From a checkpoint of a small transformer trained on Wikipedia.
Architecture: LayerNorm before each block, biases, tied embeddings, ALiBi.
Each number is 128 + 24 x the weight over its row's rms, rounded and kept within 0 to 255. Layers, rows and columns count from 0. Numbers have three digits each. The size before them is the row's rms in percent of the matrix's.

# layer 2 MLP up, 2304x576, rms 0.0287, rows 1986-2030, columns 360-431
106:112117140127141138160150132116123141109141118138142126131111134145106118139111117137139128179121170129154121160139132094185104133151131114147112148164130146153141103129120103158100145144205144143141109124071124127141
101:125137105118134130139133144141113143084157130100139139166121134118123099114126119108105149149158131147134137092153128098093114111131102099136177124111109104135135161168151096127148108122156092174149090137118114145144
099:135111108134146103162125100135136141169128062127114152118126152121147136122114114153142126124122122131127133114153137112113173115095107116136116167138100138148128109174103106168119105119115128118141137087110116107092
099:123112174128118140115163128163120134151151103164145143119130124113153126115130155125094120133083127162118157134146137102118159138120116112132094179161119121116156140156106117106151123157108128132153097116084095120121
106:131087139107142154144090109135112142128113091103142170132132119165091130134089140163094150120133132122118133142131158134130153121161121088115116179133107145157175164108148132113151174132097109127139113131159158103103
096:159120125100177117135124148160154164156154123117081138139119080117106154139114144190163120110119170112124088109147125111145106154134131084127175122131097108140090176095170102144131111124132097115124142122103119111104
094:152107104140131170097153071108173158098143114133159129145123144138129100123112148141117124125117132086143126093127128149150126164134157121153137101139131126131095108131130170086101090121169099103131104170155078118093
109:135126138137085117116170109162145149124162107084137141148141135099114155087114115121112173136160172085140148111133155166133154123197107101129148065099093088120104140140116183154154127180118087114121129119119117145147
100:128135100093139136147144099101095115114121137088173156144156136125090084159159142144124106129067163092107137139165169087143115166146100132144095151140104132109060125163122141170087113134145129153119138127114156126132
097:146113118142155188151086108089136137072129135134156161152108121141134092128135151119134082134121124150140138152145089115149116125106128107128124118161081154124108164145121116131145142108124129157139125170139075086136
104:087097179125120129131134100141145141098139118096090129149154123137126108138158128164107113156114144134100181097109228151105116134172118116164130123099118109130160135160134162147106138158159137085118109128156120160143
104:089123123132127126131146104151127106100100084125059116128128127158150151145152130152149115122128149096136151135128134140138132203120141126131124133130124167155115140085110121128126133149138150108111100092135130180102
098:093129134116146139153106139091100109115110120099174115121122074109140178101142134121122151141094143116148094107136148116151169088153092142152134083139106084113136138145139117173097129127121108117086133099100146111152
094:167129085147104127130092111112125117103119140130130132133067105150090150146096107124116113114118162134128177152122132123090163128140106121128133102123149125156116134139134120120107107093120122128180111130125135168159
103:146107126142147099120151104133145117140122094106138143156158117158079167126121142170106095109102147116113165101164179157144166178167100123141151113136168135156116107106129144100123118154127147156115080144153130138077
097:097118157120100138142113118157107146111225126096127123122097096139090109155128145108140110163131113135132189108104120116201115130109110093139141142120090150115101154131136090136182140153168132117148157111162153138157
100:128109149122141154146126138105161119107152129093148120115134126143083161094128165128151147145116145138119130127167134121153116112115139102144118125143175178113131119125126157110127124128131134141138141108131044119101
103:086116153133167176144161113177135134103140116166140151119138114131141124126095131118098126156054162075140143113102132200144102125124138131093091133140121116151083188142142170151140115140137116155150106145113151127111
099:082117171114130111098181152107106115127144107118141140136107173139142145117130090096087104127118143088118125134125102087142110119120136135112107149117131134129076159113124131139156098149138137132136131115108135178132
108:136109087129141129119130127164118096135103124122079164180148129146124123122127152136128124118122116134131160116145144112103130125158162112137112139171095087144111125171112134158150106138154117125113122094105142165128
094:120135146164131127154167114106122104138143113156135136145137167149152115109106170127118118131118148093109157107163154161125131156111145111114121146146110128164114140147165130171136088166123145113110153099160114137092
103:103108087168126152120123097176134137152117121123134147132150096109116133179148152131123144126131130121155143182155173114129170124102125110141127160136129121128114111156135148166143114185115149132070128146130115078130
100:128133141129151161120125095087159116146123159149144118104134143148158123135103130177134128124137126088124157117092113124137123097184100115152123131061137117110133102081152115123123133136139080131139126096074142151133
098:154142080114145149166152110151118172136107103120141135098119109162105120130140153151123126114086158105162124129172117101131163092125147113139107115107084108189108163103087150116106133124145133158168088105107172151133
094:100134105142117145131140121100125137095092120102124153123146149138180168111112168185185094063091163140099104104146171133165169158146145152182153126143111133189127121098117117148129117139117145116111120102117115146099
106:119078111135167122156137096185148119128154160101099120120127126154156125104154144150114101145106146125135094185118127118140140111153154119138137097113128141159129097149102108141142107144144093147157137107120118162116
096:131144121108144141099127119141131144112150135077154143159100091126145116138146142135074121118117134157104119117163119159111142120159161120140127108143142103090135125100106128108157144136153101147150141126115095117124
102:141144105144113132133135138148178136100110119150123133109124125133126147152168140153144150112118149157150137147126107099129130123130115089172129124095161146136109168119154129135106145130100125154137113126124135105129
098:146124118119165116128163139119148141144106108115133136146143157142077128129161109101166152110119148107104121107146178087110146160177173129160130105150125132145092136123101102104108158130131064135081134105131108172120
110:141149143147149119164145127114121126101113109144135174169159125161116176046106137149097155108114130117132128119140127169144140103162154135122089139151103129138136151168157121153111159172138115176123073124097115126119
101:105133135131157136118130126150160148130178123130141161157077174107092144035122111137125111163119131099099130102109140158173116127124153140122136117127081112144122128107146110136156122116121130108148118112127163160157
101:137145096158118130172148110094171132123131075116086117109080151134080129115126163131133146136142201123133118108132101125144161105147118148139145147107111092119127112128148122148127097154136148159132113074080131138123
093:118137114143102162148147075087083145117098104143091105136176133174174123103160144175128080113132155105120151125162131171101170135108106156129118167125122124170100138112116156094129116157132094144139135051111096171166
099:130110138108093166114095146135150135139182138125134105129174119103125096107134156156148114133140121129114110144172149127129130118158119113168094103145135125161118109108115150144161143126131137162097151120106137168127
096:116082158136096151124117152128151163121167121151156130152148118096172136143092134123121134102110137139133161131085146135150093126137128100131134146127178147144187108161148139163105158136096135123115152125149126130127
098:140114178117108150170145101144134081118092127123117145145129127159147162098087167123100052137117138129105136078149111097135109135126127113137123125128142101161178117083122084143137096188145146119147103100144154105145
103:145048134128132195118093149149135108155136105124118134119099150133127122109134158153128075135152135140184168113179132107104098124113129115183171145132136111181112157153134182138149069122142130090113104143116097107134
099:178112144183071133171178102152152166121122143122097102140102108132128154120080112094124141119159132150131155126124128139125156132169139118120160136158075125142144172129125098166151108116116133122149121120098174168169
098:095084104136087145104117117136111112136117092129119133140112158167160116143092124124107120126161097139115136109136084137167109154178092127100109119126185155146106109093126120151148103139126125170132171119106154104080
093:144119201166132146141118104122140152105119126116104156148137115118164109125093134175124129144070104106122138101100127112157137110156129144142189122119133082108114176116114116099078153166106110132123106140152123094133
097:053100140164141088116168130160133118087142090157121144102147108110155132110182180129113163128077116126119149110112130138133141134192101114122116124103181103150129112133117117123117087137148162155105134130183151161169
102:161154152184146122133136138151125101141112144091115167172119103130127148096117117101097120131108135143122144129105149106168149151139168156159130153180108156145094149162129120128146111122143123122137081104160141137138
104:097088155134153106157143103167125140120134098076149151150106088138134107187152113145131149167079114118130122128176164136144109137131151134166123083118146105125140130091134087121120144126141139165087116150098149094154
099:132115096128127110161146108138109134122102105082145146138128106119153113082144120200147149125117103161100146102119134117126160112159129101173145157128121146151135140147149161113149174160149134088125119135127111160148
101:100120142105112111168130124151129092085131110097064137134169114141175122112092116135155133134150143098114142118107126135124132124103103124149130113165110133136145157103090119112088131147127112126096165090159118146113
# layer 2 MLP down (transposed), 2304x576, rms 0.0152, rows 1986-2030, columns 360-431
100:152139124140079134085107138147127157136124102149138122141111125123129118063089147111126123082148102128139133139138120127102147139160150101098084154102152162155158145168070094126126118157131137156126147089176139133097
092:122137105138129125107132109121159136141117100174125098148111158135083096068118136154157154117113111114131091109147131072131100084141147123116161119146093137081168145093131140119150125159122136136084156112123114080122
105:094114109148160123141110143160119136159132107141087092129131114126134135157139138147138110120113118129090125134145130089140146162153149121090123116149162062134093090121130118127058128126135138142109122092126120139141
094:123156114103126143119106126085113136101154137077131121172104126138103081087111123164133109100158136109127124175145131141117140119144104119122141122138139177154127141151127075193155115124101042116117117137114100128150
110:116161153090112148104137158119146102149129168098154155135106115087128157147151143106129162144117103139131123152128125124121144167112108151127112128137122150154133117113213111087110131126132122104135158116133134136099
087:103114089135181125100161143161108089119156150157137115128129146144116106095124119087114140149186127147123174142140160175164137127121141156155185117095111139138113130085133161109134135116126099066097128129134147143158
095:106121089120110125143081097112094109145150091128088169151097168141168155089127137118116148134150104150124091136102093141132109129097095121126111159132157104103112124168098109127109108097128152168097163111136144126127
103:158134144135090115135147081155143151106157133119147147152128147075126114107161105122123125116112179146082114118146141120119150132162122126133113123128135119115131146111064109112118120140145138127131179112059158145146
080:149113120160115094097095115148114143114162129095116155133168094142083105155141157137106078118101113134149104089124121148150149117106152123149113130106107151085134097123154157173129139117143156111149117164132130165121
092:097118142114140141090121136126142065142119098146122117153101145145105123133123114130099129116110084123105120096104107117105129103151124160143146172101118122138137153119129142141122108118082143114145154138123170081137
100:107140145092142170064125094126123154091135112115123139113133092138152078098168149151130137103131126109064114132129128128108146121112135126098109161095098107111119140117131152170083125118117118139153142143075159094138
107:165155119146147147186134130113068147096086140135123117097124119130171118202113117106160117136146115157144111151137096113138157114112096097120135097109163085106170098120143063114120114115154128123083117111128124103142
090:130101128096085156095124104138111164130180112095140127118090102121140134136128111109117091114107122142128150134122145101114116119099174161121114097164139201137168114133124119104141124149137135143118113129078139141130
095:114170158064150147102138149122132157152174128138142118132113167111130156123096168107128167115126116120094118088148128131095118136152149137146144104130133110177141160129080138171122094146088139156158133107165143093143
101:097150143120140174145132081151131157139112133095130127100134166120119137121127116129146094128106114106083172109138087110130120105167082114123141108149148175154146166137134130102124107140113110135138169121153140148103
096:132146157186168139105146128157140115125105143177075099135088113152110099149087105136109165118105101108139104163157129100140141111122101142121147105152156113153132158156119146086121118116085153136106168167139148137125
105:189151106141100106123173102149107117132110101144065110148107113126101090095124113112134096131145109139178110151178134111118136126146135102128122121079127109134118118090142090132155120152130108117091110118105099135179
102:123145111121132122112124155153164185148100137096093141141098170095124184133120160148126065132134058098080113138151127127137143123151080128097167116109151093117117123119156181126124152138129125130099110139142154059126
089:141129126121138133131157100131147118135132118104118178128115144111117077141098092111112105147113132136152114086100095119146110128130109157182069146094099104160120115105139106144148091137152151128145144073153112183142
100:189117155120143146094144176169109141107110125180115109139101109160100129141131171142114113095144116102120111143155138146114109098131122119130142124154191145107157142106104083129138153102137130095141195120135159172115
087:116115136106121132121142103117103133149143113119146131175164098114137123144106124091139101111132084167137119131150127122151184143109143147186123170146111106174140137097154156118110114123117125134123150141153101131131
112:098140130089131099126141146126137164122160135132139132126140127138110093114089138156112162110111123103110114104140107175134131105157081135086106125124136160117141141120152131122087112125139111132141126123194104111111
100:134131140158160121103161127112096141153084116097141095173157153092073132131103166106146102120115124176125152143124132089128145138115188141129160145126116127147134132140106120156139137150196120097087139129126147132116
108:106146147095099085106135088138175114132160151123154108142131162151107110080104174136121146131150155122089119141133130120163142135119121141119159140117082104068147134145106140122169129127169139134137149116102184117124
094:150141117147056098149132115131098084155109154169137091173095124164124132154117138132122127071152156114117106161114151118149125134096134157130134149120125088104148108095113089115157095126150129111144146145094165113174
104:130131111124112158115106155146084086081114165094150146092136113154112120078111143150120101119164119136137135135122169124156136086126144182080130100159099138132132134114109145181122114137155162115154088132151081075162
098:146095147120108152110137149114117121147106120125140154094144145126119131140107078094128103132108119122178110141092156130118090116192156160138133134141097123138157157091106125127123187124088160119099076122108116129136
103:096143118117127098140133080187134128134140099134122083134121135125120125127112141143108103150109134147115132127092136123114143092106112124114153100127119160086116128134161194145089134111158149148165153092133136116120
090:123101147113135077113152134164134124098102160171129128099070165116122090181119157148113159139136118162166118117144143104147102115106084138097077159156115138142117128113108160111082143134083160118114126085131108156147
108:102138131136134133149158133117127129128111144191120132169125113112151096103053150189138122113091101160108106149149124157141110088160094160104103106159143161124115103179132081113083156188121095170151143144131093136158
101:126155130130111114148170129128118090097130127155142132140170148138128102113118095101121150100152102114160112084136134144138132159135108150162149132147149144122115094097172119151138112102079141131110119121134113106160
102:085158077120149137137130143099097147146121146152115099139090123134110087138096150125124092137127115101092133165109121182137132113148110146099085138128137172151110118166162143105115099111131089122136123113119120153107
096:161123128147129125158147132154111111074128155128142134142122105121110151154127131099119129141143168124131105143150064099117146159105152118103166151142125101082159102120126078146122140113114142116133168141139151119149
100:134137124113155115147135169149138140105118149136100158170138169137101128147168134148137145119129158099117115155135149093139139138144121148177094111128132113175143124098156090087107143139152123128170132099146150134177
097:177159157125143131123148132136165105140136113126090117123074135113105107100095131074139131171113137128119128134144112146112116116111065186097140106135080113112108133132131110113109094136094140090139114114133162139128
102:149128112134117137134118132124110139099145144149112164111149111117109120159112102120143154118146148133149109100110111138090135114098135186139185133128145123094095147118120117126136125095121092139112166128112102131111
107:091149120153129139143093138102138142095157118132170122147098126141114163154130135100127146144135117140102125118108118113137134122136117151092124155150096135124169156131133142115134099101126126132133055117140112120088
097:107112089124105150083140144135107144126111117113108075119135088157141125176091153099125109132125086103163133150084137138124144105147151137155153132163105109132111127176113130181129119121139141104122180135135140119103
100:112152067106128102120116189119127151126127123097144146143163116119143120136203108115074161119111079173109111126123130115114105118097123079136127104112165161126130135149071161133140142117125168163147115145143071123114
091:126200105127112169148160120111103161118132157106165151171132152099125136145142130118121123149122125111141128093118147120132149126139138176097132130108133200105113112140148105174123130132104101169121112120169162148117
097:111128111127134125096138120112101136131142107104121131110142143062133101119134132126154114137127111124140129108129149128143105130102109166157138124122145118115149108102127134116112149143106141134089101126092126119154
096:143120154115168145157101159127102125091169094143113114116105110097130113132133141125121102169172079159124154113140095115140088165111098150106140113131136181112160139128141123106185055108145098122137105107153129085181
102:141106132123117168128106133134128179131146166128119126133159169109155136155124121182118117139123137064127116125145101155139156159142132114161169147154123144132131158101131152117173092142134120125141131133122187133046
096:093106099130120129142143137111119099150152123143137121137166119155141114169138126127122161107149137095150148155108126107126133136101144126117136156114108110102146128165111138153112121133136172123123123073110105147139
088:110167115146142140144127140116096121108131134175164146128116089114149121138131146145138132083103117107123133084134112127099146105145121154165124120142088174144149135080111142088112145146139110124131112171113051133062